config = dict(
    n_layer=8,
    n_kv_head=5,
    norm='rmsnorm',
    parallel_block=False,
    decay_fraction=0.663,
    final_lr_fraction=0.05,
)
Each number is 128 + 24 x the weight over the matrix's rms, rounded and kept within 0 to 255. Layers, rows and columns count from 0. Numbers have three digits each.

# layer 2 MLP up, 1280x320, rms 0.093, rows 999-1048, columns 128-191
150096090116110144091146127102138124090142151101138111110124110134156126099107150133169153128148110119118118125166118125143133107129119071106137128136112125118146101109142133135151115115094126
089107152106111094118112098138133129122176137112144157153128113154146184140110113106080142102161166106093152130120105151166135141121174110080145164094130138133127107121110140137130122139109148
164158120172134111151088130122129140186098140094118117145101105133102169110119104122186130164155156125144170079125116092129099100103098111136106128123132106090136124120150111112115117138177174
121080156147148097123114101139080129132150126119115120163133127113103121123134159183163099116160142145130171136099089167116147158140137121150100131134164163144148147138102157138071123114129084
135132098174107119124056118122116144142120103120101108115079152103118160098130132096146157150109142127138127132107090132151121122153133131117151125101147143140133108119144164144132114080088134
150117136172124137127145135125160135136157093091126145139105105103110119137129142129173110100165166146141121130080113079152118122138089100069069195126147133140115159140102106120128115134061129
168112111135107114133106124101162121124139146109131140113112130130114160149111131141151111160117143140155121136091128146119113053102127125076084114113121098110153108143139133149119114141103088
146107081115095099112100112134128147156126119166090147106142047117170150110140157153194153078114167141109095148167081151157081136104130144102159131140105125123125054069158106157139121100161123
157145160133103167147087098096131128126125128138113151147154103153163082113121163130137145160111151142133137138129122124125149140148125151108080160131134141135136126093150132115127119122159111
145139176128134112143135162136121115146126140133105108120142114120088098169164138160118145114171106144082119130118120135098117118145147152102118134093155112148130115106148149150153108135117143
140170133087125120147169156109137095122121114177120134103135088152108141122162120109117159079138168171162096140159111092149145098142121073180171125146171116134131116137164153068126117131112113
126158152146130104175098100144131117095132153107109136124145104122106066165139131129074112134127092116141152109116163135193142134165165129106131108147127165111121137115139170127171094136129149
125122106112088160114185125152097112133120104171128158129129138142099171154122148142096161116151148129124158134130102173169120124107156126132095090101125109109127129142146129126078124105135079
155152139119096167138085113051150148125158082150138119132096122121180078149121165112147142129121104096139127149111128116149083133114122127138094177095128136109128133128157163140172157137108144
128166119143123132097119107082129099111121153144130138155117113125098109102174094115159133099119151121137127130153100138136124139150084140134131167117148082162107144137125091113133103157196119
164083137132046129128086192180085131151128139123122156113106135134137132141165090125113174127133169123157113130133150084129159102134105097165086122104094103147110113100141113125117151160125081
099140147135106072144105118073078115152133094143125116152133106086125107112165088162129165092111106152130120085103171116172076171130120114125097097117114106081124164122115104160107136143102150
106088155104137173107150137137135124155108155151135131107124157143140152105154095143065127140105128119147112072133130137109128146109095090106136112125127147097115116107098163091103166135114128
130124141123138096092150123133160134130135091134108113097122106107100122153157120175117114161137134127129131123078141121160110145149127164114101132118137146099149163146158140104132106140089118
120149097168195133134125141141113161125148106063110094135173095111154110085098134116143148125114120131066090132164152117140134104124138093137117087125164132158142135115112139149125141169149131
123150141129066144144147140117117111154112121093097100126163121106144096099115086106125162104101116136148122109149104115179099152103133107096138134096171115134132086093130142155142108142178167
160129107148143141127105131131130130141147131110141137141139128137109138112112138150189101141143100131138158157119089137122082131125103116102115108114127155155115086140121108168115126179170134
140127161154137129135081103127108122092137097138134112140121133126149129130113080118136134103104153142133128179143139154133138125169078171101119162116058135103069120160121170149136068132138135
166172199145156135177134117139128131151112149120138144143113108133119112108112159159129103078108133145163126126094111183129150157091168116101146138133173162135122112133139160093122113143128161
104131180136093130153114113162169179136114113111133119150164154128169120096131125124149150082138109180140194141158122133119132110125089103112123172099148086137140154122148109157135088117135118
101150163148119089105148129164168130108137119171144079073153120127136176104167111127152123154134086128087121103116177183080136134128142144169160123148143120081113118188128169130154110144145141
130122074129147098096126108136124107137118110158121116142164113130137158114105135149144164147130135142145116180122132132147129162114127135146125161141087144117118123090112120130100111183127128
118155103149172124194126114121074133137129075148118115172155095132125115106161099128114152178106116147059083121161089133109134123129136141136098148142143129139149119133112099145114124173150157
139164156125179136173135216130136163177116089109194110121108139166147143103131121078136132136117154138111102132103101142108172142166148134103117120156147109114135118129176135164106091136156126
120171135123163124119105121150122105089089133123100143137150154083191105104144073112090140120085159109163168137106158142136107133132109129113125108152098102112123123105118131156089115115111103
153150161111118094113152137093150149131135106186142157149124121140152141124170085141151098133115126119127143102107092163133085166142113078127075139134155144127092095123200101138172108125118097
165109134152109146142180158147148116134165144172129071103145097140132128144083159151107117094130134142109081058124107192081120151130116124107124124118117178126121149108132131133142138120084152
140138093139111157162119103125096108133142133110144117134146128101149105120137106129105114098158121131150120149148133155104133187116158161114137156093110107105141105155133127144118110133100142
115143122098192120151138133148132177092105135170089144124130140088138156101152132128145104099103092107129136136108145120125090108120115136098134108124158134112097127143141140157157128101171103
140123131085116128106099167157144143131107137137144143118129092130142117106145147159153137162126095145105160108148142145129141175175150135122150123135147125101129106085123156128110097155152123
096156159117120145099133104093157121109145160153140146138113158120123103140129118114141149121125106159128111119156104156145114112151120145111120118141129149099106127096153127136148140155143118
141147139136120134118176116123132174124104101101159143124122152110092119109179147166150106084119128099131112131165133133149134103096154092154128086103134146120142122112121146139153102132121096
154126117124132136143115130116134153125124110124101151149097147122140129140156134114123190125117158143115121112110150137113164127140150102092146138141163127099099089095136144137104115121134094
140133107136153100126132131089165171131068152083127166103130116125123114096107148144102099140145151140115133133129133167094176099119181168106130156108111112128155101168122135156151106102115079
082160102143143144126151141153151162147198116121178109139145132135144130130118130145098135116131111134059086113122067108141125102111088138131123106145177094131132127129150142122108111098100119
146125101129128146152116129136152099136149121103170134078128114095131136098164125148136192144123121133113138164134113118171144137144099172136127111152157106099105131111146124154124167170175159
116086098165136103125072125120105161133135148113119105096115138135118121055097134116158126084124147127119145115096127121131155137110141123106139147134113152160122142136116112154148120136135149
135171145119164144176151120140134125109123131114104143086142115080129111131186125140090122135107146094124112121132119168151099072142142167120147133115142099160125108148130091171141117148103121
098113144130145131153146130152133091113103140160137140125156107149098128108140119154159125130145075130152136152131106147161130116141132145118134140125144125145138177146138105132157113136117140
109105131103112114145099142124147168149139105156097141121109145106129104093110119095109143153133101128102118157113087110136137161142126124131142124113178139157132112105136119159105146158117103
114065152155089078145105164126140169111181137151107139149104173098126126127134112138099134131135151189130089093103119123158166137149134098102111097109132156093172161146134097157160132116098147
128097118125153163144079125071122099142162123115054133098152143101120162105140138116072112151116133122127143116127150090129134128134114084120136163148143121115104108130095132169071125103105140
121118144137135145149093133143142132158135099134108092091121110131143135120150144137112122113103158146162112124118113104167117091128102117104159153122124079102138111165128143127099086071164160
151130096126134154101120144083155135097180129096126120083094150149117125109112143151117072081138147121109097116124135123137142153121158145104134127113115130143103122186126140109106157126147123
115177170126154099131101098125145128124127086100093115097113165171133130106101070125143158143165150200141183124107131115108097133122133075112132124109121119134118118132118105170106123073128156
# layer 2 MLP down (transposed), 1280x320, rms 0.0833, rows 999-1048, columns 128-191
128157159177095129125168144115139128115142113114110171117136107163116124186127148135121101105112153150107145171176146161131167177146101142120105162117130140120119146077156119121124123127168131
132108095094116123127142097117169132078136145082085153125119122164202127126121137159150139077122124103046096104086125097160085138155134136144127156108107141118107132120104106131113104214124119
164118086096129125124147141148112132136153154109146137136091111088104151116122132151138151116109164148132135135119121112162195106180127145135124113130121132158124179144123114135127140145129154
111101163169121143124120125166119140134129126092098109141102149136120110167139119134107127176115103156154161116122143111106151152073135155216156130117139117106159140100148142107137147077123157
128112106109130116146126121133095121119120131116125150142148103111140102171124159123133142131145117142135128151125108105123105108123124150097108159151105056124146139132129084133122147122094141
126127086131111123148095139154119128113138130143144122162162151163110158121076102103142145134124152120161105100167111134109107118135112129154093145146106150085151093147152090148118133165128123
100137126128142151115121133140142142075169135128146127151108104135169084107115138135120127109124109120127135121137152112089108143105142137107114147129144135152106127143128139127099182110127095
132116094119191109177145107160082173125131137128114095124132107097119121140128182148116138096153106123137111121154159110095152130142135105148163135164118118115094145185153089091162166094106147
161088165129115115100143100158146123147143163131124138113095131109116100119160096142103107122134077064093114117152159137143179099130130153094099110108142145160161139119166117083126152107108145
080111129094116126104110119147077116139087104132066140096136147162129120122128120125144135182110142125130158121130136104097151162135119153153104126167138114105132164155132085117113249136119111
093157145105174087144125108148113169059160148092130102159132116123161111119101155134175136087141104096152091114098107123113118168124099095188135172124081169093157122115133065184154147163132199
128092123185135124139105111165136154110165131136113131163120130138135164148169110100122199160145106137115098128145100128161193154157151082082102091123105082161129108139106082105151140160147044
099147140116113153124136095111113164126148103126134127152101113120127146112116150136120137144120119118103132113161127135164135135150096136115112125149126117143136102152160136173188142126118120
100160137135129131187133060152114147094114114116134175147121112116173124109165133124113115189163144137131160136177125113108138152106166130178120116140098145092101122163157107103113162088166119
166137133154114115159128139101157154120129142106142090132125114136124160174126165148104071118109099182161098082118109087151126106135101107163083106053137139116142124130133167135165120106143099
140146120104096126111130146160154161123135147129131141142122107110132100147125160093130132097115120188144176135114104131124088145078091157110153117145122098124123188102109141102115089168083127
115100134102129101151095106153131145107083148111155121132102143130124125130115131122118132129091142132095143131137138159141125114154127114104142140129092106121133136147190139167137138137125106
133124100131121151085143125129152130131147141135107095144159164159132099125114118124079107106139107144161117100140144139120094093130117107118115172113139115160132160113140133152157152136165089
141087145120100148121122112135111129094133133107162130137171113112126119124135175104127134124105101136146083091078149126118125126102103158120133169071105121150180154133180104146137082102122141
147112180186119110138174126168168163113102082108083099150159129112142130131092116146147132153112125082156121099115139048187060064115132161062117109140114114098116161162099085109146120166150083
119119124110090141114170110169122141098170158123121153129086063149191125170090127115139193144151162108139077166164133158080106172142102106084133141117097128132143116143121148076159105121144109
157113159128128112102089116140136127070139142108145109188111164102126128145131140123147130129152135180100134103131141131111113133118139149149111150120125139118180140123137134108146131113121135
146102111116125134190085125167139100173117104140149091122095155155146157113171128111184131140142146130147108140153108080146107130096143087131100117104080136191148118114126118134094118099156147
144111118079100155121120135129158148134147136117119148106119096180127127140146121133119096168118143127101166091127100112122084148135068129149159127161095107143084074159113164105102124091123117
126136140115148134104114155134161135143139204127122114130113090154114109158145120171172159109139153127118116112161117126124085103152105173161121128090070095133118156072143099127148114149152141
120109130137099106118110125132103171084100098142151147104139121117107125202110128101151158128126126127136144113144144121139148066118106155038100117116104122153146124143141085124100105117141101
151137108131077100133134144121128123131163152070147142131142128107127101143104126141127150137115113137122155115153137107112151133142164159116149103149110166142166112122147083123120250103111108
143168177109120112098123066124119152154107183132128102099145105095118103121139138160098117042150132112114144160119140112108133144098112100133109127150132094141128163152139119124146152142115118
112107098104098170135139131161143122133152158115151126150113097098167121123163149125158123102109115117132107117086116111123145131133130179138110143169145122082123113117125109161159153091121140
133135111096180128152125115103121109148104150132121139186138124119147123134161178119151118120101149124141176123112117130127159161127128105130104138143109162147125108141199144135143147112120121
133140143140168117139128109129134106118154101156131136193123140160151141153151111141150137140094150112067132116147083151161172109178116138134104114100143118092062121167120155106112181139096113
192109110149166150133115139134096123113131116132155091127082133086089129147093132104107108135128109097133135152106165124136132126081115171105104125142112138119119139101117115129165128168128105
129129122152102101101113087125156118115135092136092100121113098116132151113140093133117144116135160127137125109135031096098098126103167129158130152118085108093111119128115150184126162153139127
143093146142130110131146105122144097156129130107158114105079116134218091133138123096151097141115194132155165117159128116104145148145100092132117099158138118152126099148088099123175149091135108
121136137094131144134112113170112121155131129104113147113148123134109093124105120141179097154123133117131104153166114088133142116128115071131125147131116163103140134119120103155154175127110136
089144173141107136134157114078107124095090168124170152099140130111184097136082160139114096142153135113115162103152167147125121131139150159136105089130092092134120090156123104143125176141117104
089122119147081092151134131149121168133114125137104160133119151125112110145117122158138187145101110147133106157159110160159134124111060122120127136132107109170136079129107144113127138117069106
127136129099119103102139120134081118114124163152137110116164089143128114182096114108113130105099144158109120121155168086105151150169132136110141147167125114121138105192114120130190134152131125
088107100127110141092110119155126165171114135113082111114149109125043057136121139100115062166156147160133159116154150097092160131112124128162128118086083115151125154100158180155113142169093133
107154119116120160117135153160099111139039088119161098156110132137115093108097140114146151129100145152098117146094184154130114167118108172111125089120079120123148160118142141156133130105080105
129145123121110159096143135132121128118173146111150165085118127170128108157086098137124158111135115119131107163144175135134129173100136140091121125127119104158158139137109114143154119143077137
120110102179173128079106159142149128147116114089112155135113151144137134108123145124093130109101164119052130125124118134149132135092138179108087121111101134144104122145140122134090125170124137
138140113130117104138154138164120135113154142127122129126112131087141103145117127081145128138164164143135101133122151142135146121121143126159159087141109143151139161135137110152160161157121144
156148145143075147145094078146151067104110122066191123141145111130125114115117158101172116118132131103148148102125170140142131128125088143139100149120110108121136143140152150119110116106157173
116125111158130136153099131102121130148149137136123105105118115105131088090162136128145141159131165149122088138119117133125108150117156129147108171164128143154152181171134116090117085087165133
110160138137134125104114079123077155122168130125169105079130147113127084145109140102147117157110139106105100117130150112146116135113135156101145155148102106096140168126105098137187103115128159
161173062083089129112146107147109134108119171137155140122107123119124106102112158110165111142153108147175127131110132164114118134102176096131105136113078157147098174108151155139161120120134143
103150139137106094106109141085100112134161170099073094116112126076141097116147162156150149116134168164160137125098106179154127152128104103091081170134142087133172117099138129088187200108125138
134167162163103090124154060133121114100164156156078116102118155143074162167106127129161115117131144155168116095103143079156142171120195163127079138150175137113158157118140116098139111145118133
168171138096150111147178148111108109143112131066111107103113155145157044146109109119142080116104054117171157093120108126161131132096163115064162149153103166158112158087180101131134137124182136